Weights of a small GPT-style language model, trained from scratch on English Wikipedia: 8 layers.
Each number is 128 + 24 x the weight over its row's rms, rounded and kept within 0 to 255. Layers, rows and columns count from 0. Numbers have three digits each. The size before them is the row's rms in percent of the matrix's.

# layer 2 MLP gate, 704x256, rms 0.0833, rows 109-217, columns 0-127
101:147141097152099168117126095097100136142125133111107127106105104124139110163127116172178074095105165132151122123117117108154138134109103112135162131111143117142147129133188157101113117127171105114146110162149128193189097137110094134164132134122121169119095111122111111114121154103106130117103129151178150105109137093167087103180129181131103128128160120153127150085109139149139152125094
092:154134156123113161124174098124084137122204141096145169128131136162145113113110106118136116132127123136096094137124086110135115135137111136177149121110124147096144118125145151102130125102129129194143121107118089138085096134119128145127139093129082141171111112118130134132105093081121161105157144129113186139118124180111107115138171145105145149117118121092118144113137176101127073163142
093:103154146134112162164136102130134125091098115157071109147118152113165134119088153173126108133130074116152117126115154144131131101108124153080169159121205100152127143124142144155111165157128106156119133109119146132141118086114120163171130148132163069124130110140131129118091106147119156123133135143137162098125136142148139134128116134164137137145171133070116111108098175116116147166100
100:134144132115122121157102150104097092096116131126143112077119135116092091110143134121139111153099114127124123115126123098098103157111126101162197117126111108132132146145147156131133139153151081143133107096130159099132131127139124123112113131127096125167116147106077129119142114119087138126113128120112136108119154101117120125104087124118108099162093099116165106092132094159092136120148
105:122120127166131158160098144111157104158096100124121122088078122115153132128112135119159136082153188148102118140145126129139155143119108176171110117113114073145133098114130111122135141101131154110065149138109102181144110168130170147170145138148120134140146106094156150141118099159123121118146105106153156143118125089129102119169156128172093114111103073165114117109089115133094128139111
093:124161121145123103132150126120108118110089114104189107111109145134105123154146114117089093132131142100140159132109138126105140109117148123158142150123097156148123151162120096135127129171143132169127142138108102124128117096098145159106148128075066110115181100145086132130150139131097090131113144149113111140129102158082131122142170104129145117152133105098136160133152111138114179122164
102:102116130155118152141136097139126129103143154119125161146119099128132101124110116154111114164131117123169158098144095087117105139099167110128117137096141157121120140126134141149157161115164141132127158142135141141126149144180110145110136085119108090132143142125119091119123150094136106094101129097159141107163100106134123127102112163137162101083100122136151100097113172126083139134123
095:119150144139139199111164161143122128123161119159124106104189154135103143152108134163085125123147102134131120154129131101144116098160146124085134113146115151148161141114115109098138094159162123107117130132121133102165085114115094146145180116111142121143074141111127150128144137163125153128092126099181144135147189128136135143128085193139146117090138146182156142135115140138081129129154
088:091132114168129161130165096147107115156126098144137137148105145124110071119167157060138099137142118100085147090155125146124164103129138134132128105130146083100133115133137162113090093106111110145158131101156141133171167098139149106124140133167122141141156138155141134096124160141104127138115121132104127124123104159158138164109116120141116168115108164070143116107102145131123115100127
096:115162122121149160166117126161119065108142168117136142122094131112159099166118111094146114093110152143140142117131119150140158126156148129104143123113101153121114094132143131085098161116151082078104166134152115151122129118149136143122167173092084132126136101169107120170124080103130082148150151113137126138099106154064178117119155142090095150096136102137128107095138135134134129118132
085:110122113128155178163140111135133148126118164128154119145107122117143149102162152145084085116128138103102113169137097163164153125140095104109109126113110127127137168144121098132092151065138117112148098144127086125139131125151096150116134155132145127140104107139140144125077094115114141107123127127115138112166103090124149090142151146160147120128121095127153120149092148164092170136121
108:117135170149112115153116120096146127108130132092126136097094072124129151160121112177111133143130191134114139135074123120112166153155123118080132115094115145167129166099160125140137154094144084128107144159107138122128130165069122112134122116126161150168100120107113147110109129131122124160111119123126113134137115159156110128141117161081144133127164126124151122133122136147183106153088
093:107160100124125132151114079108144119132103114129126068130103172123114102088118124096108178096117172150144099109160110112132136154172109140129143151102132139085151142149145079138130167075131117146106149159137091090152101161119158080124132139084147129144125127180163157132113100093111090136123128146135108136129109126117102135131145135135119128091136126168127134135113170163086142156122
101:151152129126114145107115123136121144086096048113099151101123130106162117117118119101147142138145131154131128109133147147113146135102149150108135131120175121104119122128155097099122101132123143135146107175134155148124134160127110126115100110124170122110139174179152146126179111089123181143163141163129112136140143146131094122121078134144100157094079134125123083131117131156099184099155
098:141139117104104117135081110116178121147149142172141123138119126124114114134122097104133120134150170144153114092134144147082116153141170131141119125107097153085110098141147093083117152118159113148149129087077122119187171126130096130152153095129125113138078126134149115111165152121114111116146087145096132120150135098126153145110142157129111099151114198124113097130116120116083084092147
097:118121118072124118157126127141099145140124110143132150168127123116119128113145108128159131095103110104132092116148127107137140111125106140120113175086141129102118170138154197149162098128145136140117137119136145165151171148124106141138136107164122122083162101127145111113141152125111146173156138132145178136126121096113111151134113188167096142135146149148140143145135098136121126120161
095:140176075085124139140142142153097115136117074078115121139176109114099100147154138118163143141134160121163123145162123135132123148107116107142150115131097154123128088134132144123119147121163128118136153146119114147137076104132152094145124098118116131168150122163147128139123120064103106140121111163133101107141090162109148137145132123165089114132151130123118097127132141119111192098094
106:132137126106072162171148130117142107132147088145128147158138083133129157152145116125135127124125162118140102125154148125149149119115167120135126091105141118102114137110108145114108164160122121115114160155156112135150127136161141152145204168129106138151128128140097159146154113105104115119089143126103133103097130104133114136134164149127111109140157123171106141079134130135114125116103
104:121105145123121155131119147108142132096070144123099140130140107107079099117130110148050090138154175101147150105128151119108132148147153099149160140141141112117135159155130155103128130086154104129146149131133130132135115100180125132130143129137114167172105107161146142129144149116139108107123072154147101103095124115129133145111136123169143135165131139131153161130161165148098118114123
097:063167114124140144139128117108121115114179121098170096107104157146141125109130146100097116158115162141130119099152088118169139126131134135153146177113092117115132144150146083100110152104140141131145152153101163166117129147178120127131140132128096113199139132152132156150104122093148138125173173158145133160130112134121097148135146116120142127138097152111126082098134111129109105121131
098:104148090128120118111106119157160135171133137124138133118132180113149101123130128107113135133175135097153114109141105088067132145142161164115167145137197163127161158107149183157161136116099122096155112113119134137124102100093180135138087119124146119134157099121140110147155123140118129142168124132129134132104131142154125130124157146127161114124072132105135126089128150152148137151127
100:147167122169105118132132133096176096114158126079132106129155115156088127124114109129111104145123141147151111100131106150151115152172106151133139118147140117075179123134161122102118060090132132150122179129094152152132095121113107127115097095098108147143120099139116128114142111132137134124149090069102124127157097114135149107136126127139103190107117150114133144117119113143110124100108
105:066091134122125156125126134134140108156129099117127142098148127131086112164092133102163094143128158157147091111142150118134132130123139148113119154097112125110151136137151136120143124163137127152131131103144177128146147138136155090106124085143100091110133102094109131104135124112117166115162128114113115153094124134106160136165134118142144130157103153142095114126100135115113141104138
092:172117119094120123129126114097156107087111121112124123128108111173139118103102127181154090103134136127123100093123094151130138156144131124147132136105128113105155133157152152099122037137126113124147177137146091110126121152137130128135120142128086162149133172122131142127182128109121142142146158080117124092151111154116134104115100158188147145140142141112144142144114157136099128102140
102:127147112141091186118153131121140103139110128113097122085167152136107121105166123149108121144119115142116175125114130092096131135112141189146124118100124166097128128135100125130127120155127154077072178082145131180107130136131125112124169136133098135154155135125126139155128112114128114106164151135128112080132129121125110100098149123173098125193146141145111141157122154154103133125136
099:126139165100146169128134150131161135086116110177124100142183136123061145118142115144129100099130190121126075127141151168120154132163135122141107103117099160128091158133149124121097077106117141108057161128104079120121131133107123094136103135122177105162139133119129137166096099152140124098164103140131118087108142117116128127151117085179153141138157152117101098125094159125128167088137
097:165128115122078108144114170111115127100122097137135159097129151117102117136104160159101109090140108113122122082148098107148126135208161121145108108130077120113151158132134144105113107129140119088134144129148146121141100113115156106143088109119181155133144104153150131119135134094106128132135121073160067089116117136171134127129135135120143174108087084140112118145106137167127136114132
101:106113119125154167133133158115114146129115132122112141126165165146121145138148167084148113158139165135093151107113137110108121125111095158152173125126153116130089151106113125130113128080127118086121140116089133124127133128118133126110137160110177195111123104136128154189084089182141137105186164132164096155098122124164127163146132096143154134112103167137088132123104146128159148087149
096:151110161135124110112115140098143134134112156117133133096142139105172109117149103096098099121123132123109114137076166119100107150132125109119116081124152164135119096126180099163136127104111130077132154109118113099115143129161114123111116076114122163148106083133156122120086132141118147123106116121121110134077124111118106102139128159138136134096124146125144133097093102113114062106127
095:093114084148150129151125132154161165165134103094137160123139145098146167087153133050107146138115131166129148122108120138156113127111083130147100164087137107127099110153122096131113136131117136097100120113121125123130126100126091145146150133141129146125131126143144150110089162150109107163148124091116082106122136143121139159138133128172106105128088111117109128060111148139154114159106
100:124116163109132124164121125151120139094134147090128119123099130125092158138122106142100096142111135121133121124127133149149135123139152115122157155127159164119164111123171141098139108118133163109175132107136160150110108111113100093162108167124153170134102091175175124077127128129122147119138112104116129125091110129136129137145129141174129100164132093172175118103108122167109108185113
100:147141134145082130110121115128139112086155122105148052099117116131138085137100125172153091138137139098152121137136157141105120108116118166171170159124069137190108117167174164096128096119153160137129106160134181095121147109145112121102121116118118116163108109103145109195159151130134105115142122135163141131089119136140115133140155126140083136131116160117080116141104115109159152128137
095:114110140154120126129107128151111158164120113115126127094131154155136121143129096174134134143081160124133158140137150120114119112104134162150084141122137154110096098106152123170104124136118100134168162111117132126070161100159081126138148134125182108143113129117153137182106134063112157131119140132102119144110114143147143156134118112161109153112120147125148108103140152114119138110145
089:120105089143126121125144140084160128107141119132124105119154135135114173119154158145099157119107091142127143159137126195119146131115175146128127110123145148121094165119145143099132139138179175140100137121065057133129143162118126068146138118160153142136149131183170132125109146142093107132112129121114146128110135125120111142140135110150101068106101107076149133165115144107124141108155
106:095130102156124159136121170144115107152088150124092124112105150109137143142127123092103087126130147132135108155127098129141117190141134122146135135115123130106113109095133112094091159165139176131111126121177130150133114162141155120181177105126124147118170129135166145123120127123124129124133100104092105145155159088106116083151148149162153098110115119147113145110130147141075131126149
094:112141147173152108150135099087120119173125133106132193137139152128104150130153133143165139109150130098103148110126128107099155139100193122167154129126152142137102136156186086108076123080109069107087143136132135119155109155142117129092130123143125141118109118161119157128121102156143120129179107189131151126083131143146160159149144156130118159121135154124112111143137108099137154124138
097:110146144167104128143128101140158129124126147153142106136111092126146133140127115136115092075164130160145134119114059115153162159122137154071128116110124128101152110139133129142124163118126088164136147093104161132131172128118098157157088093129139144127120129114155101121118118127105142146159114118060108102152116110096144162092118167136132122112160115132140090134106152145101086127134
098:112170142117095159127145133159142101128119167135107149137146153111121182128125113164142108119107106117165180127146097119132110135127144125118114133139118118118122146109119123127124126107123090169146147074128147143146145148128138111136108131121193122135113112120162111149141173099136116139112097133133135176149129146140142168146136183187183124141128124155149128088104087148132123138118
088:156114149113168120051156121117150136127136119112096143108145088143120153169177120154147137107125131118141137100138133111079112138159127096131137131127085135124136142128122150157147118092189155132097132154078151100126181153122073119132127145111123109131068116141088134105109144102144072117122123109149148121153116113111102171109134109113127081142166183073114110171151104161110135116095
095:176129136117119171124107146136123136147127157111123117101154126145109156171117107205146090119123177150126125166154152185096150114097110127119143134101105133134130137159137156155132151104116137087088109111137154118124080137157130115120128114072138127116075145123117169090121135195122125110123099135121147149159169107109097142123109129188124142151135139096142102145138097147134106120100
094:135193112148121120177127100115136132087122081072102121168136131132137141096141127081153158177121100127103152134138120103124137151106167117131141125099099124125138094124152135103138154150151107097104124160109123106136141142141091135135145137088090127171153164143150145137075125151098132117091098076096077130116125111139137160142141106153135126142154133128151120125120122151132118162132
088:121094119095170129124122139169173133098109099143146143127129118087074144094156146161194114109128141134145131127134123131130138127202141084109123107135102160142153132146138153133088113127120119164139130138156137116146105130116144143119130088086129122120118135118124146131117153124130146127116101098135134152133178171133151133149156165100129183137167114192140144164130145168154118127098
095:091145148080102159135118111111111124079081127102100162096139131128095104118135125151146137112118166132148129109105122083114127122127135152121163127127093134142146090131133160091112137118152136123144154149125110138152079113125092139114130105106139160153127133147115125142132128096133112127113093098186107133125085080126131144173172148114124115150155190138145171118121143161089134121105
100:166156106139138147115184112093125081148145108142125133148110098148157099122115160099154096124121123156107114103109147136105119138142130114108162151157157164134136115128190128101163126127130108149118146159110115168161162144142107125110140081111075112118124120120121120108130157131145151083126120114118133149124091103134131150137098146153132095110147181102135127133155171159098098127118
095:108169159126137159128104131104163128157115103117106165096139186117151146115141127096128113161112131141088144112131123137153141121138124148119128160137145129127126162099130103148130157148159134108115090146135114070116129092161106144123085121123113124167112154139181139175105155129103095087145139123088105151118140119103161144126107140150153153193124128140108133115108117090075134114193
098:126138107086094103167107110074135130135137134154165096122128161131120159132140141153101146155118142105143086119141116146145176118127139135174161163110149121099127199165137065148137137128153107162149124130143164150145152150135173146085123142105108128122129148143086136112125134144117139137128112097143060151130104142114122148157131118121155145131108116092125084125120145162168138107131
102:118163139137159125147150099127156114127148155109140103177126115112130126109122141116137157182142133133159117087126117115097118129102094128149183187156142124120139132141129105135137153118149078097149148121108154101134139106122123197167091143166111166196143115136138172129151121131112119105132145110120123152145142123137113150093098132142163126089139097119201099134124124128113133127123
098:129149120130146125118103104095126115099138109116137097180184122149111139070145126120141158140098128061146122100139151120179121128135102150157162123119148108137142165142111146097148098100117159153102139134143125122135104126081098169121163137125116134154104139138099112165103080126144142128113109154128128131150109135106156121160135175163176116132118124102115086123147191136140141125096
103:130115188134139108151090121129124138096158090125163072118128136098116152163133160124174101113149129126108092125151080126130115117138118129141106130123082129138142138133136121093122119138125111129132116150124168127162115163137152109159169142116143089120114146115142157132116147180151144167122145105126103136154139127101148126109098133125142087152135124137118122088087145146127131093139
099:092178162111136131135080130162125128141075136121125133115148105156104087129100128122119143104148137088103138115097073136110151164140089145121116117128136146196126127101135095124165146137159119110112099136140130105144084104122123157190137129102127129121098128111106142133076137155138116136128123120156079128095082113168184178147113117120129126099135144115122074156099173126138159121121
093:118160098136156086127097153134184111093140119161115093112121110118143142143118114136138122104128058124140153083158127090143148111125146117156141149151117124129112123151135184115137117123135166102144128101150141131100094139148117135165116130166134141124131127127128142155121120139129132121145171128126146141130139149107095139165146106098128139140126167102170141132126141109086124126184
099:191165121103150137122073124110155101152130200125123094148144114137110157091101119125120115179107119092140142128097112113101118153131128096109121160112106097124146128203138126106143133115126140118103136138118137134109116107125136117150151140150133132130133152122138151139094129124137121145148129112212120162134161136149104139120168120149097141194130088122131107114133112129107124125111
099:080109146148134156099105133100115167103073142146122083151137162098096117121106149134091087123132142125126156122127140133149144101149117117128144113133150145142136102136122130111082094094154142121145144174170086155132120140094121138139158099111161132108102124105132102083111144117124131092113151108155139153131164126147086109105098166160116120190098133145093108152113136122078139123108
099:110160131090120136104091137134093137128120121111168107116122078120146154141171131135139132146122124111140130128184113085168129107102142134140143140143152117117126121165127122161122142136170119126099147144117065116112118152134115146134148120151134137178135098100112117072072135115127133157110112176123134144125119140168129118155118115124118127076124146149088093082163141134162119155083
096:155128115098090142114120131142121150114104119129117173124113120150129083116147114121118145113115134143154129093122082154128093145106141142148156144105139141105084119111144138118157101145147136120117122127121130117123154149121136159139120105122180142133179155142125114119142093138135095135154170139123085091161098155067177117137101089203148103099144126083107142113127119161108169121149
098:138156114152133126132104106097080129164119149113102120110141119109140099161131108160132154149143082125121137120128090088122151112133128106142140168150157128089124124133131122105118157134119139141126092159107136130092175121168076128102111141108110151105112166119141118127144127141093128162164122157125058097131099134113104159143096134138154122139144124157200077082107120151133135136121
106:133125139161132142154132153082108125127112092144147124098135114115103112186103061166203120111111136174103129115156137121119129131134146118114130140108126118118136165125124105085113102150164099129110137149104129112091116149114129115148120139128163140099148099188110139093108106105088131121153095095166135163117120121138123138126122145114142154076173153102125133068131127143113112128122
099:137154082114118162127179128081113105146156089145099149128121108133103163134129137141115140148094096112132171150128084112102118129156129120106136152117121128067126097148127144164133113135159117104102120130083101101151099124130092065123145123160107099155130134109125124120145087102073146121128127153203107063109096128125158156136120098127114145116104139097166160068109114134109137128114
110:110162112147155136128164118157142117137121136158182129129085116133121104155153102134131132127163152185102182101125108122144185112156139130121120155118126097127113130140164108122090132099140130152110156130174120142123109155157127099152141121137134153178141099158161125127128156110135083153117110143090092133121111136081120099170097147133090115124131134117096069086116147154132139120100
102:111139120099124141134152110135120106111147118143162126149113131089139116114117150109130136165105135109110128126169120122119138129115082141083152152119087112128150118152164136165129140106168102108109134154119146115162134114144069121150154146107098079151101101143136130111119075148077148120128118121113154136111121147147124190136132117110128150117119146081105077128149141103178089138083
110:130159136150108082149082131165108088116113156142136114128124103132136172142088135114143122144145145130111162107152100123162132093137097131110109165119124143097107150107159141134104143119124133126151135134124130109156129117146124141122106159122090109146125128135172103126140163088115126147134178137126158142133099154135148104121152121126083133102117163152143145109093115141111086138116
095:129162144133164179122110091117149139133104088097115149122105152101134107110158118074097147130136101103107127127114092097130096098161149118095120091114092122104124143124122088145092114130164100145140134126117114121120118151127156170132134141128112165155161112120172108127146130114163124126144110135116132089153135165197126116111130117154155167121120102138127086137127153129116125136187
095:141134113132114095155142136090149100143130115080157125082133117131116154110141174122122111073158156162124202100161107136129085121120156085154158129136154149098142148117150139101117164102172099153134138132115161172131121136121125060150111107092148133147110133144119136089118098080126120113103102105094128104124122094111141126129157127117120098134110155095137143093127150154103099123133
108:111149129142128119142117139098123158122132097126154111142164124093161169138152139122114160155110115115127131142117112159135119137089131095119148150109134093154124111133135111129135151083209101106084154154131139095144136102158107135154182114086149100112058114128140121079106151141126153149127110139140126117138133122158100106122134118152154124182138165122097107145163122126126128133153
102:152161132121109117139119141146110116120129129129147115122157142116100095123129133117145129119116158105154136126091073113118111145134124141125172099102133105106142080149161154132104066118179068126144096105121134116134100090118118117121099120096114137133133129194121122145139131112088104151134129151167124086101103081122099155162134130124111163149147166108142127122173126124082132140139
093:124143117177133136116127117126143126144132148138138119148138187107090144133135156151128110101111139140139123144157170104116149130139078165129143140132154144122124103159148145115149162110131104057164143165124135159100094144097137154126128127131126141093143136107101143115137114148137091174143139159125124165174152157108118108140172121136142116123149121152070169111132122120143153130113
084:120119148158111104101113136142125140102130141164118161108131127102109119144077170147113142130110167170091162124116066139122109149118104114138156125179110108159196132146140123090149117101177138149125146129120162121112099115062104110153127114153177121167137125170143136172103123126122126128156131145155123105128161109140135125169168105150123110132153108160112140133121112109099138107142
108:127146141150121146146105123148112096166184148117137129120090126113107095132077151122126117103150163142115130090143117169141138146173166119107070123125075165083112132124122110113109131141152116104153113129121159078120083100107126139163092175095119152127177119141104146093152148140123111159132102143133151112116064125121143147140168136099094131140161136135091118128137087158118080122115
100:102114146103147143132109148111120109087124144096101126152165149110110138135140150167146135101102170120116122101138146122103087133141184098172145096114153130170117165136151154097120150102162124122131170125100139132105122185101154126137074098107109126150103136099151171179131106148119142114091067099117124149144143122119101133154090129112190143124094139129116097138143097123133151137152
110:122170124126108118136123075133137105179094170097166128156148140104111110149099098140151091124115134174138143133168128133097103158136160116138114187138122123089140127154167122121194120108146071083137138142138144101165117086161138130128154138122137136163134102125112132101125146123118072121117122111118141094136130133126105112141100117094126116113128164105134089135138098144148071148159
103:150153112107147092112114136141132089072128128132146130091145180119124098120144132099104117147099119156106125158156128116140112130109141163100141115151145149151131126143139114133144123136136115132098137064163134133138118156135114125163148129131141159150099127183111170160139143131137144122089114124133157145118112125139076101130124115168096132101113128128128134163126148134092133120138
107:130137148123108131156096102128125119108153141110102131123108109119129143138131117168137087133145128134133124134124095116115150096142139120145141125156146160110085126153131136097133174151137123112141138163143135148151085143133108147143166141123109149154099137110156089126108174067126114097099149133083109130182106104115076137117143157123138129131111122148149088148144107117115126102157
103:155105147128095142125115144125124127096145146166147113099112137104095091134141124148097107145127125106125111134152106112076145098167129140117136165153116128116154085152153126162140188066112139120188128114120145149112138114151117111129122136078119129163131112155128104101135160107096102126126127080139131114142139092131090124138121132094099120168123155135133109160142125104129158139122
096:150148122155163176112102131147164113087117103118143161088119142116105114077148154109137148132192096111082119134129116135100138141151174140143120107132121149121144195129119124136140153123161118127153158141142179060145107125138106140147110144156109125126126141156151107182141155119100170165106098161130147141141121118144130163145126129140149120139128107171117139147132135152131119117163
097:165155125098138146141102103119112129156153138142146144122131116153103086106110114099119148140171103129117109113120104112091153107166148144118169148130148108139136169149128151147112096153123112125135134161110139133165144141135109106079127151132094147128104090161100135111117053128115139129165143116141107126170110142149160140125087154133149155111143149118121145142147126156121120119147
105:143185137148156151142112126084129114124130095138082114114106135092128135167100152118165130097160151143152101102145110146157167175128131143133144162134123133090175148131171168128144182132131126103095129123143125096135106165131108114189144164116111100151141125112151185118112090131070116136110143096119096118124124148131121168152146143105132114083111109122108110106089131159096119098102
095:165164121140118163159125126126134117131133135147161117124125171154137100112120116166120130098096112068150168129118108129167124126098141090086166131103119102136120142143143124125104141161141110107134129136118165102148146104191144135136147162126094141145144127146126104121168151139138134097196151125146071123153117102092125116135182127148133119135117084120089106114115105151125161102114
094:160104147162117165086126141088123116109151134141148111123147160112132102119165128134157126117181123125119146164095174122139138142148141121194128124137140111108092147113121146085124134137103084095129166112127124116117113117123122105155143175126103185123123090116127115158123138136128178159134129113122114161117115098122088117124155183123141103092118118096142143147150103135086124110140
094:144157091112170124093166125139117135104144131118100169110104140094129133126138154176130138095149068110151113175125135111111121119108117152083115101123113128104126146102127169131161093133177098155136127164188150123130124124125117137159126130117136123117150105084116163131103113129107110143140134109147131148116098137122158099170129128153092182117104149125113114138128111147094145134115
096:153159140108124094099135126124120157090155134095146106094157139118151092112121120157115133152100174131114088117108100121086118140146131137134119152117114142160152114124150128155134142124111135136111146179126132157134122132135107073108138120133107086154101130120142117107131105147150116098157135061129117110095098130141131131130090135144158120104170166132163116143148151124086127123142
099:141165087144112110120094108152138137133096129066144108119113135143134077153124118122163129089132166124193123110115097132151121126148140095121109135142153133063123149109145121111130102138138126125142113146150177156095134143148145161119151121124098119171128128132140157126139123087095124156132157131104121106150152133122122134121122129067130104138165132160150120155115116176082145099160
105:115150116085135130089099137135123115105113109135133084131120156144048126153115149178137138124111130158119128116159113100092109112144119149134128145121162089130121085151142148121128183099143141121100154121129101108094091129107094106124117111097132127135134121123096099154116162080140085096141117124183096121105070113193093149098127152112124130134126137162134158131107147128153120123096
102:130138123107159129115105150153143131151135138133161085080134176102134105138157124125124097157099171162160162121143125121095113135129129169153144094134112130152119138137132138124065134095115112114084065150140133099135111119079118177183145148152160163099155158144129164145110135111148116104110136127122127157167107102151089164183151136153155130172114139168126119159076118119105134158159
109:115118116060114172107155124153138115109130109137146137146157120071126096121142114143135121136098107101127132103129116082078143121137134128091126128109127096087121118137124116146119131093188113141109178125151104131139138145154106132149105083083129109141113122097107064099167160105117138070109116149140107116091125104098130100125107150130134129171158125151155117109122179137119137103140
115:125176139127158155129144133140129081126095064145125139080090164124129090124109146089138146170127162141116167076143119114131144135148105164128120126139096137104122132115137137103156119118154109139125154138097147130123095101089124147156153133141142106193112118134125163128101085115107092109177112112188164175123126134138107195116132174112121113137098125142097128110095160128133104144150
097:146121117096141147122132143132177122121129127102129114107124113136125103084173129161164130113124139141140145099103113097118163102097138107097167140139113189144110142141167134101148087126151186124098178141122142129115139145183137111154110110142071123129121103131120108139120120128118146097151112129093144139111098122142094138112123165114143114156153129105117105148140178107121119122127
105:146123105119085091101110119125134137099107137127136152068126106074129096107102100113117091087113130121122107077157125123126120098111110128135117145105141128148120105159150189134147103113133109137102165120146133135118093094127175103151111126099130129150150110108117133098137146122136133131119114163116123125137116142143161110119161083123102137149136180092103140123108142179145104101115
106:099097144128115155129102139094146127097132133182116151141123146129132133134140105169149160115119167124151173095129105082162113107114134148117191132100112092153132096151127154092046153133113107088066168108135108148128098138094151128090137137107117118088139146104153170154104101124100131108114126160163159154150092163096099094113144137119106167132137144113042134121144156118103108121146
110:153137142162090173130107160151097128136134127146103093097159125139104117144128158107151140167141149124132112094144110081127122140127117134174140154076128135125123124103128107126111154133145120101075132111061155139129089130118112151136184135103120124146102098161158154160141141154109110157141152163170139177123123174145128173146138180129153134111133142160125119150090079152123112107136
111:145136109114127127134130097111147083121075115164085131158113141111121129135128116137100115096135170132156105156111123139148143146177162111126118125082092090092143130129125147116120160121150104138107132122145103183124118144139147178140131135125088124067138118111137095118112148134125133151120108073139125115115141178142097096130097118169116121132158125084134077115109165166107132139115
107:123125144137124137143074128120138110114131144120121131133111122110140113162141170146116167126146141086119131084110151108155153159125147137124132127125136117112158123123140105131150100125189102126160128133096128147129113107093092117148155109127105108127127110141126146113154099130109171152096122107132163073122152081217142069168123130159169089145123161118159101121112173128110138116122
099:149131081118113129118146143070111120160126150082132106151132152110148126112128111092156139136112095140109061103143099178115125112084145174107136123115147128115130131144141101134138122094135126131140120143156123105156199123150135118088153128110078144139098140086138134191162125131085145093126153104145133117120133123112091115144125094134102111140141148092114136079170098140110130143130
099:128148105165141107139114119113097088146149076092104128153119135120150125138139125155144145158107132100092177113141093126135123187138120142120108111127138081121150088131139099129084114089183107086116138132158120133180130122130126158128147155111107079133142104102155126112115124123128110136136114176121154118107103134148127201136144132126102189081110111088097094084131112094122125111108
088:067110136159162106112113102135112103153151117120122128128122141163140112181090114148121107115114139133092141108137113129121141155162130147128153158091132158087113147120141127124118148093124114166105140126101115131123132159137124116142162113085124087137143124172114157087119152154146163176118139121151136158161160107114154123136125086176130171077136132113102177095117108102109123140154
107:107140131107122070138118132156146122128138132127145121130131106102111120152125104126143103173149162141108144118111088096154126145106135131136135120106155141163162155130142131132117194159138122076103144155136113158095092129132134109161113125095141133107105123127126147095131089127129142147143136087124125097104126133137094123141124143088101116130100109130126127087123175131140146124131
097:089121113130126149168104114162144118176120129138133115110155135108133136141137151149131139139136120158143115117112135145088122127144146125105108123132087124101124081135122183087116128094136134090114145123151130139115101111073135145130102155126141123143135122101117097132132140088104104141138099149165124089079145128128154133138143102148156085154164098126124095123119094141123123121150
090:146153097130115096102128103148131139120107101106093155134131114113119145128120141137101140132151148133097154086138152176139109084115133161081161129119131125116139145158160123099121113160123132154156126127092100119171159147146120134097147134134159088130164130053098133113156143120100149118144132136154089156148155164154155139168129097121081122131081124125147154092101112185184110101133
096:125140160123104097161092155098117122120168134141119099146103118122174143145111140171114145110139130104142111165109138095106170121131134197119126130117112127137120138140169076131114159102127116128114129140169155075112180121126172124185124098127096124108133133117149156084127129118162152135106098118103113184157116117124209118108127140140129131111108133072118074110109134139122151094159
089:104115079106132129107121121184138131108144156127142148118110131140120138162144133085147153161094174111111122116140098124091123104120145147156124112141103112134132110134123139117125153095157131164146157134172118126139121114157130084120109103092183144159103076127094088108147129109131101136106134095138102116112139110146095097125111145116134167112120090146160146104124157117122102133088
093:156120152167142147152143093114157138124125177110123129109107097088143131098139125111165145147135133152121127073097079128099139200126094188109107132132142126146114160161157151122142111102155122122146132137116111117129125128161107158154147070122096133136135151128082151088139151126120182134089104140134119119153136164129118179137152124139157097144128163117137143136135130138146118152155
103:097165105128139132129133125157099119160129095091157153145119161090086045128117125166137114142137162132159152121123129148138143115132119165107094141122112157066113141124174138145127126146124134152134148145172133141127136111136158139135121125107112156146104116131147113100114142145124112163181137150122106126146148101078123144157127155158154123112128083147092118108106134165121161117140
106:102125118122152153077155134126148125130109134118125111067162094128144079116148079150091127157140120133093111167152109129129121108121094178158155121114129112119115144132147143117135136122154116130107118107145158147147123167150081136129142140138141142102115110114120124149150110144156101087146074109103146103130109132184108125151143144139122117102128134120158142086158166150122136103107
096:116168150141144129151113115133160119130081151121128120128104151124134121100058120141124127113109161187106119114164137162173181143149126163137148085110155146146129152101140133098108162120139129058106101136135127129147133133180174122093132138154125143137144121125140092094124100128112069135146163145149119140154103160113131145121083165125073105056114138119155105137143113145095122100143
101:163181129159106139161086145106075175119105106139149152118129121121166117157179114160125113109143105119130095096126161126112172150144121131114145135125116087138152122112154166144141137138148112126142130145094143094140168123152150095142132070110109145119108124107149123082143150158144128175113109114121115130166115154136181138164102115096105077105147140094121131156140122141093125145080
103:158142144068138128123138172168137098122108143178131122099109144161133141131120130158123127149092130101128141128131113147103137096144096142145100128113102146162148091116172114106140136093110144118142131132120143121124128130116106090116085169093126141113084120118141136167157120116095122137105121135100080164130121118112126133147188162130135129100150144141120129150145076150116135138145
109:181200124127066110124127111095150129064148158080130112110123080110092142137138110152135132179095151110066127098128109125157142146115101090122176129155151110125142100137134150103137138103166136136142131134125138139112098160125112113103111140144130181150102108128165134094118151128129121143122170122137121111136152137151132088162106155132104136129126144136128099107142113147103099095136
102:117164129085107192147111159101159137105136112146137124148120150112149152132131116117102166131101165146135139102140125130091126100086110137149169123154122125106147125094114180146079107093151140109091145158102099166105111139125145140144147082160069139119128106129113141127080110113132111133153143192178135139141115123156107155149120113161145136153135112135130094177128103125143134129088
124:166149056144132128149101152100112133128121113157140126100133125139123090162130101083164111154122162166143152122136069149105143123175103131128139134116145096142140093149132089111105106118164121125109149140100135167164151110101133118157108131096183096109144127135100165140119111115111136141144153132141145136167115122088049139163081148136132130131140139145099098069122115139099117125139
101:187129150150109159126109127142076112118142121101110113108143142139109147151130131151137078153180138138150133158109134143121147127128130118121145131164157161089117137115143169120128142101135130115111155146134129139096179137128097089100111105148097143156109102097160153118176148108123091099110108117117122128105149156141111108125134148103108141112118128157165144119119077101128103120112